Weights of a small transformer language model.
Size: 16 layers, width 320, 10 heads of 32 (2 for keys and values), MLP 1280 squared ReLU, vocabulary 3895, 19.6M parameters.
Architecture: RMSNorm before each block, rotary positions, no biases in attention or MLP, untied embeddings, normalized queries and keys.
Each number is 128 + 24 x the weight over its row's rms, rounded and kept within 0 to 255. Layers, rows and columns count from 0. Numbers have three digits each. The size before them is the row's rms in percent of the matrix's.

# down: layer 12 MLP down (transposed), 1280x320, rms 0.0456, rows 723-804, columns 0-79
# up: layer 12 MLP up, 1280x320, rms 0.179, rows 724-804, columns 0-79
down723 097:131148150126151124099150072109162164164114128147120108154150146132156163152116124100135127122110105149133115177172110115141107166186119157184150151157142144128139127119132154118148085108168167103161145123120159136145128160105123163104107109
up724 111:121135127122126108142132166099094125120130147092161117115145174147129087080138149161125095135149139106152115099111139161096111178114112174141133117119122118158114140058117122121101130123133127136106118087132138115131136098139114119122124130
down724 105:125185128105098046150132167148124123162128090110131138154134139136148160088122124111126122131160120133151117129084169131135115141116059127101125139158133145104146135103157155157153133138127147128129126173139136120129172103116116127088126104
up725 100:125125166141130133140124139132158126157159126134085193150142138168090127106112109144106123115133142110157121101129084150107113118114118126110155115123120160103130133126096120125167150096137145136109139155086146116087122148090112125140162102
down725 099:090131168150134124175120123158174108129147141156116093113083134129099141138103139119146116141168136155104138170126157128172104166117120088135101145099109131111162138136110141140150128098111104126104154156160126114148142141124080104111158114
up726 103:113094107127135071144099119163138125104144099134158150175113140140092173133148104166168095102083105135142133115115117135091149159125161148141117142120152150101126086095106108134123090134121139102144125120138141169129131118153152147192096143
down726 102:094175092165129154069092086116132086125122139141093156155125180122117159137120128125120110158137166115142126107151113157106110189138109118143135162107168101113145113120109160128153157152179131101115117137165125126125132171173116198127133165
up727 090:180097146113191130130121118107142142141146111114145094151156159126157101152124126127155155135096146089140103097112110166121144122158140127100122123123179167176119167106097141104103136137158111114090099132170076127123126125145117130154170099
down727 091:150129126105167146115101124125124069094069143118118132138145074127089133128116118091100137151156155098110144115117157108074164140155155113097092129163141107120178124142161109168137121148124120135188139142151080073103166094168135163104108134
up728 097:126136083119169131154118163127117132082138120145078180132099094171140122104152126141144094152104127147130138131123112107166133158138162099118105111139149155148093108123076154123133124153127113152117111141120143149129133109134145138188151127
down728 101:139133151128167104156160156167133173126104147066165142094114132119137165158125121138158141105128108153132100089127128150116123142127107165114102109143148113165120146115135140128090149132145117183150138118147150139083128097123099125140112128
up729 097:131151105144081133108182157153114199126140109120123106154125155152142174100133094131108125151162132128174096135121101118149100123143124129107174138138157129140143132182139134110144091161154141088112112115122099147128114125112114121166122123
down729 099:159106137149165153136116155141145100130156140115100111109089142099135118143177081066110152113127108155126140116120113137109118158140138141098135146103082116112107101170104107157151112130105144140114129121111114102130148102130079137161106098
up730 098:166112173120145145105105128117136100096141128132132112131133102145132134103126168158146161123154071137126123095160109119149124123141150089073123127164134165124125151137132107117079125114112137144143165134120164131139174102132136134144126125
down730 094:187134143159153094122125125128125152086182131101152131118129162141162133124104152143086128147118120102085131109150122109177143095125145065077158130155122164096112158100124119138099142147136134130146132126113120129130109180160131135141070095
up731 103:136153147147105145110151144108183134142118100098106130143103126130132145132120144137131118116112090104144113120127091124116080201132147139168118122157132128067096164115124133167120126161085095162141151122106118119098117069120094125156136107
down731 102:150123156141098160114130126111143094136162162119138158125146098152118134165099137160159118099137137153119103105127113092105162126101094113137120139139125111099107154126137107119126122115158130132155149158149141138083115108122138139101118093
up732 104:122133105152116130121121159148140156185128141108100151148138107115175104127075131130126125110137139143164141146104136112149174093137151135158111160134138137110108117131094184142130087115118153119069100149164129149111105111132121149098111134
down732 104:182124099180146144134138090091141131168148142101121134143117149091149139176152177183181170093133119134165104129157158142102125100114117168112108094129129145133133107122096139121103131134179158138121126128116117107115101169147123168154104178
up733 097:162182142105119157147120112135123142102154143152117181090145153121104108093150165140092108128149111095081144152136122101104142151130111131166137115123128121105192211122158127113129104122111115160143143141135099105105111132117124103159148147
down733 103:137112170157118129135125145143121106113168122092171131108130114115127165120129125151112120122133098129146146080128130113146167126105109144151155110121116145091188095103112142098145155149112148173092152128115129175124084057140141121130141127
up734 100:101137152106102092116140131148131122130121117141130127139100118132124129107125092169130126128133124093091095114110117140182099134156102089117149104156089125128140152088122144132075089164101146108106103145101138116083140161140154136111117116
down734 100:166140120146122138095095125114088107203137120137159135110119110116150167084102112185137118108092147099084117084108135126129122144128182123113153123103141135062102149103144139169106136133144107156101189144129120138131087148151161143141161150
up735 104:148203104133150166099098112113116149119131126128139137114111134175140128115184138137151124125161160131124095111108141118119130145135124132085110121137101142118110154134139118130130092135128098136077107116099125190153137126155117146140159096
down735 101:133068057086112134121173146155130131127129136122148142105103125179113154128123079116125083106108105125107151109090108163144152147110128100114140145127120125093116112117103160138106124143151108104156108118107148128162137134107146157121135104
up736 103:136116109143112143115134163101118123145151148144144150113157158154134108093101125114106150158143117148161103115155077125129087121139159131152103125127101129139134160153108172142109124116137122163115128134099126156130099154157115130100116145
down736 101:148137110115099104124131140123111126117111152135149139126112120137136112115127168065103097128137145109160121179130151091120140104141141139162130119123173140101138108157109149158120148126168110139119142132132143142131162151150116133141098134
up737 101:105098154132092122159133191110129130062177082135139150113121129145126136144188131138140122118126163141099136160143146143090060104089119136154134127150107123163137128112120131126162139111094162120107161130129125115169155123134115140075127113
down737 102:123112185165097092105153132085139145146118146150121163120126120132108135147135135134142121117153164133125126150172130139124149088131139128086091111169161077113100127158132131084116157118122170100137153118134111109146107155092119162105105131
up738 100:137133144143114146122103131151159106106102143118127158140110106119163119096139126117143137145132169140155103116129113152137121130131163155120116130128156090119110155142137133136129149092147127144125143171145142101112173096095146103104149190
down738 095:139129132130114164146117103159103118115140134155141124082125150149176141125150116118125121144143173132166155059123126108139151102123134120170141119129092158157099120112148129083087073115142193112108104140146158140137147106131089136164123140
up739 088:131127138138107136142154067137139161113153115144100117128135151138184085136073129114125129131113130146157141137056130101118152118175125095150092168133144090139063133146116095138148145124111147112100120103131104135137123100109146137140157125
down739 088:134120130131124114095173164143110096130115077118124179117137139122124162135109134140095139120132127124131117142097102136132141125095110109147129158136106151103147149135134125101145128114138102102149130120133116122156121140111119144113159143
up740 101:107134156110141150097134130118152129089126109141119141084073128147163092125120130101149129140087143127115128103105092191160195155132121094095116123138104172114113131091136160107103107120109104143098159109139167116130125119115152127170101117
down740 099:138101156116063129133127118116152127118127137122143098093130133130118135122150120085091126138111131166117109162089182137141128112115135133168114147101153119140134149135099132111156158154122130173132144100141048152166162157168129109132121069
up741 098:161113168095112138138137101110136093140121128119150150167122119160135170114111117153102166138118173137102139142152124119163124123135129168149116097168160107166154132127145111131161085133125135118125131125100125158105176128099164139138183142
down741 101:116140144109175112169136146089134133123115142139095112112072127130127157139119127106101134109149123102084132125108155196119183147141118163109127185123125125094152178109128109151128149134086128131148148116170155118145118122081142134168132117
up742 095:115145092132124118081121105127054144122157118126122115099096153108109087132114120163128122149118116137138123118143061179156108128120107164160166136162097150133139164114122093130136146123180130146114128147144112153120135154122136167106136114
down742 091:132158113112088113113109136134134129133163170094163156121145132106116091126129126111112111151123100142164129114111129116111139161165138155103158150135147103141091106122095128136165106111143157167138142118135134133159131141162179122116125174
up743 097:147139109127119111091132143136131154131145104178111146136141148146117117141069113091119140084098115150115108106125136122129122116138123128099141105155113169138124116162132120082088127127132111152131164174104162117119084098101099137144118094
down743 101:106149097152124082139118136162121140140114135153140145168173084152140110111155149132129205111165097116110099116113151165143113135132103114145110132127102082184203100151135117110124101195126145140151114146119099128168156163132154168099153105
up744 088:117161125083124146104118129095140146137128127162150103144136121119154152126154115102167105144099119115105143198184094074141138163127117126124180109163108128143115118115137116132142170105178128160127135133104120156122113170133122125160107121
down744 092:146135135133102108137150157129202086166152125117118112119122126136105105150107133126164122148143112130142110105102144146126181161134142180137132122126147067131089086160131093118151129105119111118119142093114123119117123116135142087115127138
up745 103:137132142132138151110152141121166126117155110108111139132119139127105108174112126146108130092110171162131142161127135109131093135123086149128123138117119129114106146127118100096176106153087143110145135097131175145116096166125116109125120076
down745 099:140117087135117130087113087149143138129106128125160122083101134123158107124161134111172123117111166118114101118149172148134139109129135146120113144097065109127163134097121122106126115148145111122105136112141170146130164092109078120118134112
up746 108:082152146109130122073111099103102145139116108142127102123160146168094146091150168081149151103110078170096139155120134126156095110180142134123076120110143115086099131115099128163112108140130153133129136104110144111140167172151118194138159111
down746 106:099123122185110139136107149106106122145080158129087086131133142115134098069098158155084148120109125153132111133153135097149126088130087095098152141128103146127138123092156120093123155131108097130170168118149131160127101110105140098140134126
up747 102:132153134150081147141148125132110157127102157092132130115137107170117085136108109171130122168141156122149159085153134178091119143115156151135114110149110129120120113147145144120139131156110107127127127168130076148142131126074139108142116201
down747 100:187148095162145083092170132127113127109118120129166172133097157121115160093132131178179116170167125093148106117082111138125133159148170162087091124126131138093113128139153142130169176148147089173153138140111121136106168147155144113136153115
up748 105:096141130123135110101092138101138111136121104145140071113140132114118109128113141136130123144106127119135088109111115111154115082130171093123147108142106166120125138135087113120127139170171152090141138120127073076088110101123140092149119162
down748 103:108113145090122110136178130117147103131141086096087077129131127112133162150082164123136115139091103097159118094132110121145090083152118098162130148145112121111090145106136131150177111137150115047169127153084089149148108117153098113119138147
up749 099:107106155112181114139090105102122174120136143146138141120141135140129134123142126109159180172115171154137075115110127154150149173135141147114112092114094140158126118184168103145115160125166156141158133143123138133133110097180150115128132120
down749 100:081180163123105164087112124124100149136161082124123103147136114131109195116090104110126146156122151149115134137170130146077164118107138157163126157130100101134125131158104112109105142115150110130131144107130159173173100132128129131185147104
up750 106:075140117099098090090140136113127168154138104158103132138140155072150168133138143119150153128101156119086098144145090079157138110156107121118108123182120158131118168102098167126108149126143160138098113152129096141128112170082106114103147149
down750 103:158109120078092163069158098104158153121121147166135128137101133139150119102112078137083128159141112186139135132148151077086130144121147085122117098145177090087148170127099144144150168143145135119131136111148128158088165109134142129104160127
up751 104:143164159117120113150070161107121140129092160163109092125163105132127100136124146135138122125125105151113127140113137116142133129151159113058160135139082139108151142128128133139146162096160097104096145141166137112157121110089159152122129162
down751 102:137134109156149137134112152101113134112137144156096137134144088140122112125120093096139131118140150124082111107166147126167155118124146146114133153130117108143136132095114130101136133120134162141088138122139125156123127156095122140100130112
up752 100:075127157117087119114115115131117127125131094137111103118090157102129121130148117117103120119153109108137135102099116103077119094144173150148108158146095102132148130123123074134100133100121134144117133140114108070153122148133145107152109107
down752 097:130130168109116112116117162165090082125095117186130096119139139109148142151115132149079122088082147116114114100136104120145113088141148124120083098116113128118139154118121171147161137155126116115068111098048109121123111155133114150135135107
up753 100:120159124116138052157123094114121117104158144138080104102146096135148161103092108172142137119204155154104150172140106129149139143131155119088151126130142140110132153117162111122056077131140142134093128144131170124145144088135182090115085123
down753 098:131187116168126091126114113125131162145125144103128151160151120078157138154120142122124097121118139113120149099126098136097099040133100127122124108130106112111102122106123155144094165075126158151106156096148106155093117133136089106159113112
up754 098:115152125130147125115119144127083107111140138104125126097101140143118165109122082108138146151140122151101099098092130144156093080113134158111083115126110150126164143164106155110135104144131126142156099137151111098168166159135133119116142128
down754 100:167118139067138122097163138082113156145108105135116166130200124089140105136122128127168151137106136108129099176155152139101124129164152145090174083107131100108134142084153177147167121156132094097148094141108099119099142121124128128092113115
up755 095:092123064113109099122143133161137119132145093160153123138143121141177089151113118118099153153158146109133114087162101137165127166171172177099095148167150130091132105108114117139125091103076110135131094154141114113097151094123145132149129128
down755 100:126107133106069114144115127115108135139133141107122103120140149161133139123093120153128101127111184084126100096138111105147141125113153120129094161136119138151123099119100087124109089178173135110150159116075135124113099156154158127112104100
up756 092:072096140151144169119138147103198103108116143153150081131086123140128153125129137137144151148168181144078143086104112120120073145148123105115076083139086127148183130119072145115118143143117131125093154112115118125114151128131107137124129114
down756 100:084132131146167149077117134107189123154129111111116082107089145184122144176148132148123151157150129115097124149132138127161087100152147133134101161134139090137133105132115165096121155151083132168144124154132088132151136122106153130065074137
up757 098:068143122092144134125133121138114163152095141140111124139127099111131086135127086150135113117097116119116118085128114123117081093141148128152162146133085115092159116153141140107114158152129097150129101136131160152111128133139087188165142113
down757 103:186104114158117103130129118187114140156125130092139156109140116112142128105143102121134115111155129104137135124133091162127149153176151136108112115113099129139121081099127144115147115136112126139117126131162151140139133159141113101176140097
up758 102:132107161110126144124133156107147097158112115104089122074127122115150128112117142155146127108140154147124104112146131113090126202099170180109142126098087135138144125115131129146134132134136102155129099135175169086132136139144177101117143135
down758 098:133148125088111130096164148082140119174143132094150105122149140139125143159089145140148105121072111108163091128116142117115152145138138137118112074101132094109085099117110125124137100090118119144095152074133179166115145133120129102157110158
up759 104:160124134096139087106126108118134138127121115134163129111126124151134144141132124076190125114128136115146131096103101114169134141095121141144135132109113167150114109110109094125120160158130165107167142106100093146142122138115128133134123164
down759 102:166100112121118159081079126141130121128117097117134116093137169133061109126129115060132121138133164115147123058131110102108114139116139148136158118129144154127133111124145098125137109130130147114150120106134123157117089137138094102117140122
up760 109:167123089081124129103125119112103129116074114128181110118114081156116126138129131126118105106141165094160123141145110126107155123154081107156140139124115147138135158128163139135120157125128094099120120079169120085102112169139133118130114135
down760 105:166095139122136140124104097128115149154081130140098135085166090160097149118132154123148125172140168119108143133142131143184089138143149118161158112138151126115128122144148110136108133101135089112130121132195142102141097123131149136127174157
up761 101:111122129141094118093097116116068120142138169089098157115123103140133097106170116165105122125105122143114120146136150111120111136149159091135143109153142147121155124106104124192153127122119122157152120119165121094092119133108087111127158113
down761 100:142104136131138180138097157120095067091133122137140119134122136145134131118117178138139117164109157160151137142128168137140095132127163137131128108095098131114153112158145137130156127152120134142147153069146140159133146129143137131104163162
up762 108:145166142160117136131121126138125120101112130123130141167139129144143127151118087132133175118128132149126094154104146149108140157098104126158140130137142129133139133106107095122147163141075135077116109151146106150107138148127129141121129104
down762 097:154159145145121114136116164151164176122097132132098150155138133126146134151158111172153136155175127144129144070125097137127118132096111171141133114138113116130091132112156105134112136195129118140100147141137114123134133118127096146098116112
up763 095:143147161123148119128120140103134112150116137177122130160142134164169126146125124141098151128162149144131107126121108062144106167122117106113132102091119125092121127126143102131128084144115099121090098183073100155091100092115116091133124185
down763 105:151106107137122112113132130131138151104160089134098117155079140180116195108127145117122131158126097116129165098113151123111157117139169110150136136127117131146176129157124147147089147138109117092152128133152127111119115164138128146122094135
up764 097:168171110173135119120140097121138118129077127122156076127143105134111125150132094087126071120113121180097126094154101128164111101155063115126162076122131076129125175125153111168123133147167140102139190082148100148099131119143107107156149113
down764 101:103127131090072103085136127141144122131115157064136116106130108112113093127107121112144128089123160155146139097101160145079107118134117155166144147128120128142127120108123145114123131122127128134129168111134181098120164184147146115130111148
up765 106:156163143086130120125169125147112106125142147127156127103097125117099154170128115136138118114113077141163116067165090128125106071163094122108133127113081110147123117124095125153129087150130104101136147112122146118103138089094136121145142104
down765 101:129142126087152112113149114091112120117129121107132156149161117138094173167127134110181126145122089147110087104130132157169088118135141136148163161108117132102061121056145129151133158130132127132133130072153149119121129084128074122107103129
up766 098:140126105100070143148124169108119106125113126115140148125151114098132122139158148114184149123159146107158130146150151130110133124203121130189135140177082133102098134167129134139087119128148157124152137142148118150163114116136143160093159108
down766 099:142102107171149116095093133165147112124116085122101166079136120103127127182160136092148143113146129127168107111135132081123127124166122133108103117173117109161116113124162130126107127112113133069122159140137114127122084129117118111115148118
up767 102:157107127140156129125111135151107123145110105138121117147111097154069154116098121102123123146110144114116122152147144157151107129164111095133084102115132155136104086138148145121108146127108132123154097147079096103156108119138148139111114086
down767 100:095118131146109099112114101100139147137118194152143117126113126122147096105145139093125109079113156118058164126154117092113104095110135091158109105096177139154097109167119128131100116134129151085121101086109133150130136105127116117142109150
up768 102:142132120115110083149135144109114126144122116098119148132120135088127165195116128085119131156136106057105125126148125154136138122130126151183141096137089150131135113133099193132109137154108124107137100121090125097158170179117112132158198126
down768 103:088132108110097096165135151118119154157138131114112105122126121107144140100103099123105131104098122126149123104149096117152121144185118122190128122122130167119114140141117122125082106103138163119106099100161139165144166143168145097133142115
up769 101:107122087100159140101132084105123119144102118095171156145134154121151157099086123142106078143153141151092163122135109092101092117093183176091103119129143096106134108133150119140110123098113139115118145142116142123138101134160170102107128081
down769 103:148091123111149163113154098170137111151145123126112095135140131099117108092102095107145117121138117139145134126112145103103127137163088109099133100102109119102116118105140143168119154070115133082115133115129167099158122124108088108114136128
up770 092:152104165121097140097147146144163147165133050110121104110118146123100137089086128130116119102144123127127114078149120082126139178126090130148101123104066140092095138061125132121154116146125112129146123082096152147125134143114139102152157146
down770 093:123154145182148118115098134105108112139111121105107120122184121130164127162117143123082134126119156145130149137120127117126107117152130085103113110146094150100100114124162132136094111153089145122139076118144155119106143148131117125137130164
up771 096:134115115125136137131156152137108152123094135108172106138110141144152110123140094154162141135121115135126079106105097071179142152103158162116100081120083158142097135127133119140101135117118146143138137109138075125100094120127111110150140123
down771 103:151135121101081148139184145148115096083143131105152132143146094112080146184152105122134125089165157094089121149120117115123146143106128126128143105152142136141107173129100156117133112172133144127168108141172124113128126113121132144134094138
up772 102:124142151155131169142144149095106107130093115147110158145108141131139109113129121155143089149130137166119117127105137108140102113129122114098131125137137118149114127105096144185149120125096127142109104134140159151143170120100078104123117124
down772 101:067108077106149147124133108073115155126125069126111151119173119103075063135175123171130129118145099089084086114163139127121145106110133122123094119154140120125159146169142176111089136146132129132130106129101148095131108112132117169096177113
up773 100:131131152113135127119154155167158136114081156125083107105107166183110152109157130117118137153126146139119102134143177157115118181152119165143137096191096101128176116171118174109132106157156143096126160116123116111114121111158178151101142145
down773 100:105136151106163132101143150122093165137141135085131094114101138153149113122170156127111131157095099096123128130083129112084136108154120171103144111148138094143120150107106201117128139094098128139092125143105115142128159142164120134142089184
up774 104:131138142172119102188114163112123163155105116127123141173096105091140122148127132162119102105155146150100130105131100111135125116124105085103118136115141119134155135133104097137097127109116144103120127090140109093107152139129109139061086135
down774 100:120147118129150122133086162098162147170147131129108128146106126142138145137179082119139138138122136142124135134097141162159136134133123157118129135169150163079150113150112103133110136121132077104110110140142064129146077132119144153145133114
up775 101:114178103170142130109162147155094130135146091160111171131136122134139145093153153171151140133158115131090125106122158101138118159114126143125131151171131094130125120142172079164126167151107127100091114103120102150127144146113126108134115111
down775 103:133108147125152141139126160105089119115139189166117169108118114141129128130129058143127135090163173116202129145111116174097184093091128122122103117129087130144151164110112095144138119133134158147137127106121147116136116154082127124143131132
up776 101:141142110112103136156122119101138082126128104192112159142120113110117160149101157097102089160091146101105135151156100103104132162148136149097153123119166096123151159149140153122159089147098112114113134151124109142116120138132120114178115116
down776 104:172160112150139110143152107097094116119138119134097165174129102175106152082100139147099132105162095119119094117139092111114100158124140071147125143132161104169134134096146136106152143087131082146128108079149110139147133123154126086125125161
up777 095:118110105093140118100079186109138158148128118114102115145107170098120115146136107140121151151119152139144144158109119128086094143129127147081102125164101144119132131170081086188138103124134135105093119138090107163093107159116113144117094136
down777 094:127117142122119154079123139141151109118124159128127148146114164124067123145139139087115074153122124169105135119177180107140108112077131095153072125101109123103107082122119137129140140153107151126128081146111072085123121110165124111140115153
up778 102:135166114130179129086144106153142125122117186131167122114172072174125124134213141152129143131173140141141091125105128129110140167121112120138077122142122146164172158122123099129127142114109114105099108132146170114120103185113136121115101112
down778 100:127096135160146134158142141131111130119120189125118125106153136128133143103137156169165135131138097166121144122135140139098163114087119093129113102144120139151123172094111135106098115140130085107158108125164150122121144111150163078132134150
up779 099:162139174076077138144160160164096156104079137161105183128170116125156117119135135119134152102091130123125175073142168147161108148116154174148154102101143140120112091137131122112119089148174093110142087119113122103120181116074152105119095145
down779 099:150126158163124120137163119155136109188108100125155167109105140107116179139119134154084118161121142119140151132111099130175138103138111145149125155123109121106153133142123148144128131166127115140126119134151093098098104156094156110109131138
up780 101:133148119115110159117142093137120139130085107061121112139113095081129068154151119075118145156144130167123147145137146088106128163162120163147126120138110085101091065090141110110117126124114138065126129164114155155151130137143135114135143134
down780 101:090132094126087167147129122130152111089061125152134132127147120137127136162150136098099128106156150165119127113131057081123129119112135169126158131141112137148092124087129111078123098141154159122114104124084183095144108081204141115111111158
up781 101:142138119112141172133121165124119117106131115155116153148140115150106157086113130122139101128159157106121109130134069132121150140167089124080100104139127102111112118107124126202129122148132124125072128124136113100087098102149128172084112110
down781 099:116133158087169118166149164125175139124082106092148090106172162116139113157143106130111128132080137122135126102079141130159155136124125116125113154134109116137138156125127118136125132157154116143129109182146148149129106131116109144109145140
up782 105:153112130160123152157121099131196134159130141164120170127166112123111134100137115134152112121117162115111123132150131142118130124139106121101141082112097143093149133119097137102101148111131116135165140117149147094122147119108104158132152129
down782 104:116135141150120133117116157153155140145075123119096150108121187095165148170180122120137139093144154083112125120144102121136138086121105143097125145125133115127123151076126163109107148105155150145137126125106141144140116125103127123093098148
up783 095:108119159096108108121127111125151121141170198108147147099110140165154107130117073119114098163129088143134103123149102165142144118147149097157159066131140077144128104146127101113139127141127122140090120152136100130151093101131111140161150093
down783 096:080131108148142162122123128136108142139140161114138142144083117173106146119103125104111095143142104133100150098123153096089125115170157125116095116138105152125106101133119109103111124151138129094157111083169161122156171171092119156109122146
up784 103:136118139158120141134126129122156129153138135158128117183154071105121116159178137141122156119082165128139148125157145106124178140069168169130140139166156147149082100143164151146147112146104154144133108107102128109137134103150131173108122094
down784 101:150182153135149148201156075134138126166102141139100124080113156112118193148134108107123112088138151114149143147119143079113138133163084138143152113132107126084142118131145160104161123147129161126147156109110119153167149114156099161110104109
up785 101:123124105096127114150105151113140157123089153149182090154157077112139111159111117117130132103128121160135090137136118130134123114166124127130125161156142140177117153158154066102112122106107142159106101111152146085143166114137129137094132112
down785 103:113161174099129098139134131169123101147101162139126075094114104128168095154152151149124124151130096111129103128113126148111128121141109154150157119113156164106133155185153129128126120096124104153160148129160178126136119100138100089147150146
up786 104:173144109123128121150147133135133139120136153109140126150143136159106113152113143088188153091145143178135130100174139175092114148134097093102094138113134128107142120155150137134120120151139126113124149143155114157175121144100117114117122129
down786 104:152120113131180084152109136093101104109130119130143070104148139126153121127119130124110108138103110136171115102108163153169138140134080114148141079119131151112152117138140136152108108104109095144114123117142093120104075158111130114143140127
up787 099:143126098140105082150181094140131113158143137092117125095090138118118162099127100139111114184110148144093157152161123134117095120174155105132094132137141130140107103103081108175132148133111151115162137118152171115114118111123108107122162103
down787 101:122112126130163063108162147127155120137162156160118088101145101150144093150109147128137084092099093133154112113114168159104133117152114160110131093112153139118164144095099118118143154146152106122154112121139116147145115134126154135125092133
up788 093:081138112114107153170072122098100122159123127168138121132149077096147158124121115121153128150134152140123125109153160126096105142098121117105160127134154055116131131156147127123138117145125121141133110124141175161107156137166118134089142100
down788 100:141090091117124076127145126138111171154156172102114143114105168104141105144164090161132146111089106122127162111132144116109164112108107101106173110106175156163097180114108147137107106127141102137143125095143137133123187137100126163134075128
up789 097:152125105134112139068134150137112089134158164101139147113120119127131103130120136105152174119132090162138132105101141141180135134114111147159135120125115132124128141134154107133159144134128149098113127165116111107110170129138086124124108124
down789 096:128086142136133172112106110151137128100161097132151122151120184144150130146151139113127094112155087174107095110126136088139107167098128132133148152135129102125151098109123115147106131106138128134130135125109149120160118148136124139155126139
up790 102:097113103125109134171141104157129110150131124136121122137137140114146083119110118117154118165073127130095114174105121108126135141134094142130142119135150125108105123118162118125136159136114142143106160133112162112127138133123113143170124149
down790 100:172061148096068148101129116160115153134102079123152110102159141103100156089124129154128122131150127129123172142133104129113121107145123084081151155117153137124157134148165113163080173144121139132143087105134155118118112157147095161143121125
up791 105:134093126142112138140149136098166126103120115115127109138105104162149122088129127157169132143151130130128119141122094101107141119128135120103102104129132132164116093172143108163116115122090116119131098133175137163145138133144137116140139111
down791 102:150158083177133117131075092143140132117153119118144116085130181153109152101126139142138139100166135116144130155154103141131127118092087150147138128134078126158181131121117108103102127100149097091094140140134059136135086133144101129124130141
up792 101:122143125145167134120106090106110112135086177146156123102138126143135150172159155113123127154129171153135091134104128086084202155134164138127122087131092130167146160118136147149108116134120109109133137129105134096093125128156123085121116122
down792 106:093142158162144135122120094123131114145134154143113109103090158145178111155073137111100123101167105124135116166128098157164153129098142129155096119094106110147131144143117090131079096111138092151137139107119090140099109133134131112133110092
up793 091:131140142110124156169110148130177138151131143164098131150135098133140129133136156099114151100163102123130123123095108150138139163148165111123103130119159113116147130055143147131144084172141142151119107105117161128085122135139136144128137155
down793 091:153098114152077177123114113128144134151154131105113095134103142138124128153124105136149136152102180119168150136124135108148121118125110094102140132120155114106130133095129139100150167113143149135139121163115129124123137116167117126138162111
up794 098:119105118151144104147153128122155159083158118114150173149119146169139148100103158111141139142147114119133135153177103125149166136145110139120076096149166081111141135154124123130148127122112106186121118115157121133114139148123141134105121147
down794 102:130137100129112097131131140134124086122125099092114108148147114128126082115150107149140147126100138152119126106109125117139129148124125102133140154106092100121144127101106084160125108107110126131087137126121150194118145159106047140123133113
up795 102:143111158192110154132111122147130135101129122090132109105170123140140157106119147151159142161110142178175118115129106119150122126150113119095102114118119110129137171120132146154093118134149137132152137100177119134117114134178098135163120160
down795 105:125116103163153140152155172125118162142151116109141146145112102122116112162105113163167151120128151137165152125125109134114104136097113124121114148118155134147174103119162104182117082140127166127132161126100129126128142147088140143103135171
up796 088:146131089147104105094095099144115089127145146109089116101121153136124123104159101135104112096113143093119164108120184147135143145133130103063164115100157118116141138127075140112123142155133100127125115101154140131117113167107130031089114140
down796 093:119105125115122176144106097140133128136142129084170157165097146089124128131113131117095117142151140159131133123125086128124122099173130153099138127134106125113115089148114121157104118152127109073130141096089125128139151154108099142126070082
up797 101:143136159152158112159122159146092132144132145145109172142132178136134130123100138096173093112141160111101126073148115170169137071118150146109131115122131115175104110112137096133138124097124106113120090110090120120174149140144139109126167118
down797 096:108134134126095118109116087126115119143105099159131145106087152135117127157118127112099135144153109116111139101122119111078132117114168134117138121140100145210135117116118136094135099098137110126108144119111119130128137174153119128167129156
up798 107:152129146127152128132146117097162138127116150094148102102145114140147149132168129105096086151151115193150137096125113109161161118140149101131135102121189124109142154113098162134093124105110140108092134135088157104124120105112077163146114155
down798 103:102104123155147126159125154159092122156122119131105087170132096141117154134165112127135149117147134160128131135164139174098160116136118142159137103152125125165119119174116147072103152154118139136195107142115129124119102149136105134124117171
up799 096:139081137147107148118161102151151124155117116131131133124130091119143147108137163102112126122091113100137131141095178129123149118117146098145175149116146131156140100066163110106156131119109130094134157138143133131118130128116106123178113128
down799 095:153117116130109074140137168153124159126122121129096118112116139146092126169158103131167165072147094159129123143132117135115137092143106094208123128143094146135110141161148127140112088156135133097128153095131149118103143127138151123102131141
up800 105:123091108159119142116143169168087163143152090124086150101154146140111130123146134118105149146113123113143136109116132104107101108123095126116162127149135101149098141137138144118100090129129118115115204130089121150163142143115120142133124118
down800 103:152069144102128150180139136125090144146142126114123110133095095102193148170130108158117174122130115105173157130141148132122121130126163117093102102108075151107115125147118123118128154132111120123165166123094106126099112144076139148123124147
up801 099:094130096155144101114081133119123098134106132149133103101143095121093133144174109150128116123131115128080167134133119106133112103094125134160121123144120143178128126151142130132139112132124095109111134116115144116110051100107146103136115144
down801 097:138118159118168109071188116078139137113146098141140135181076135134194132142147116116096117121096083112128113158150169162125116163120107117130121146118073099154121127103142108160173163161126153111118102141126096127126120102160120129128098128
up802 091:134112183118155152138135118105144164116134144128099113134112127142116113121174149127119091120107165134084149137130143132122148151125144151109132155122093112096151154164074103143133125177155138105132134125133106083110096145111106124161124145
down802 091:144146181109160117090096128175149069154107148132137116111089154132121160157133139104133117113116147122148146168071171105138120095125126110106166105103150110144103138131107125148123124092100134139155132139089148090110161108162122117106105168
up803 101:121105154169103113132121120150142128135142109114102110073095101143156138130161134134135143180142183119150087147133126154130144138145124166150120142131092130140135127134133097126118089139156153106124124074124154113132138098141071172109143120
down803 102:140160187080147171145129104148130139105137141117130119102116144133109115119120105111156136130143187158118156113122146157121174123117125158158125120094114115099154127136127103108112124124097145158173134146097123124155150119076118119165150127
up804 099:102121131131109093161138126133093140122154167152152128125139128169145136111126134116092160140113112150110160164075129089127120132181131137087131098129146113147172164123153136082123154110160156101133116145148127140136121123136136135110174152
down804 104:109150095123138065111109095112088125144156134087104159068148117085133106119107126104130169094168109109142157136150122080134129128155090132156096123159155113133173135102127107114085098152156122103107132135102141124136110111139135130097158133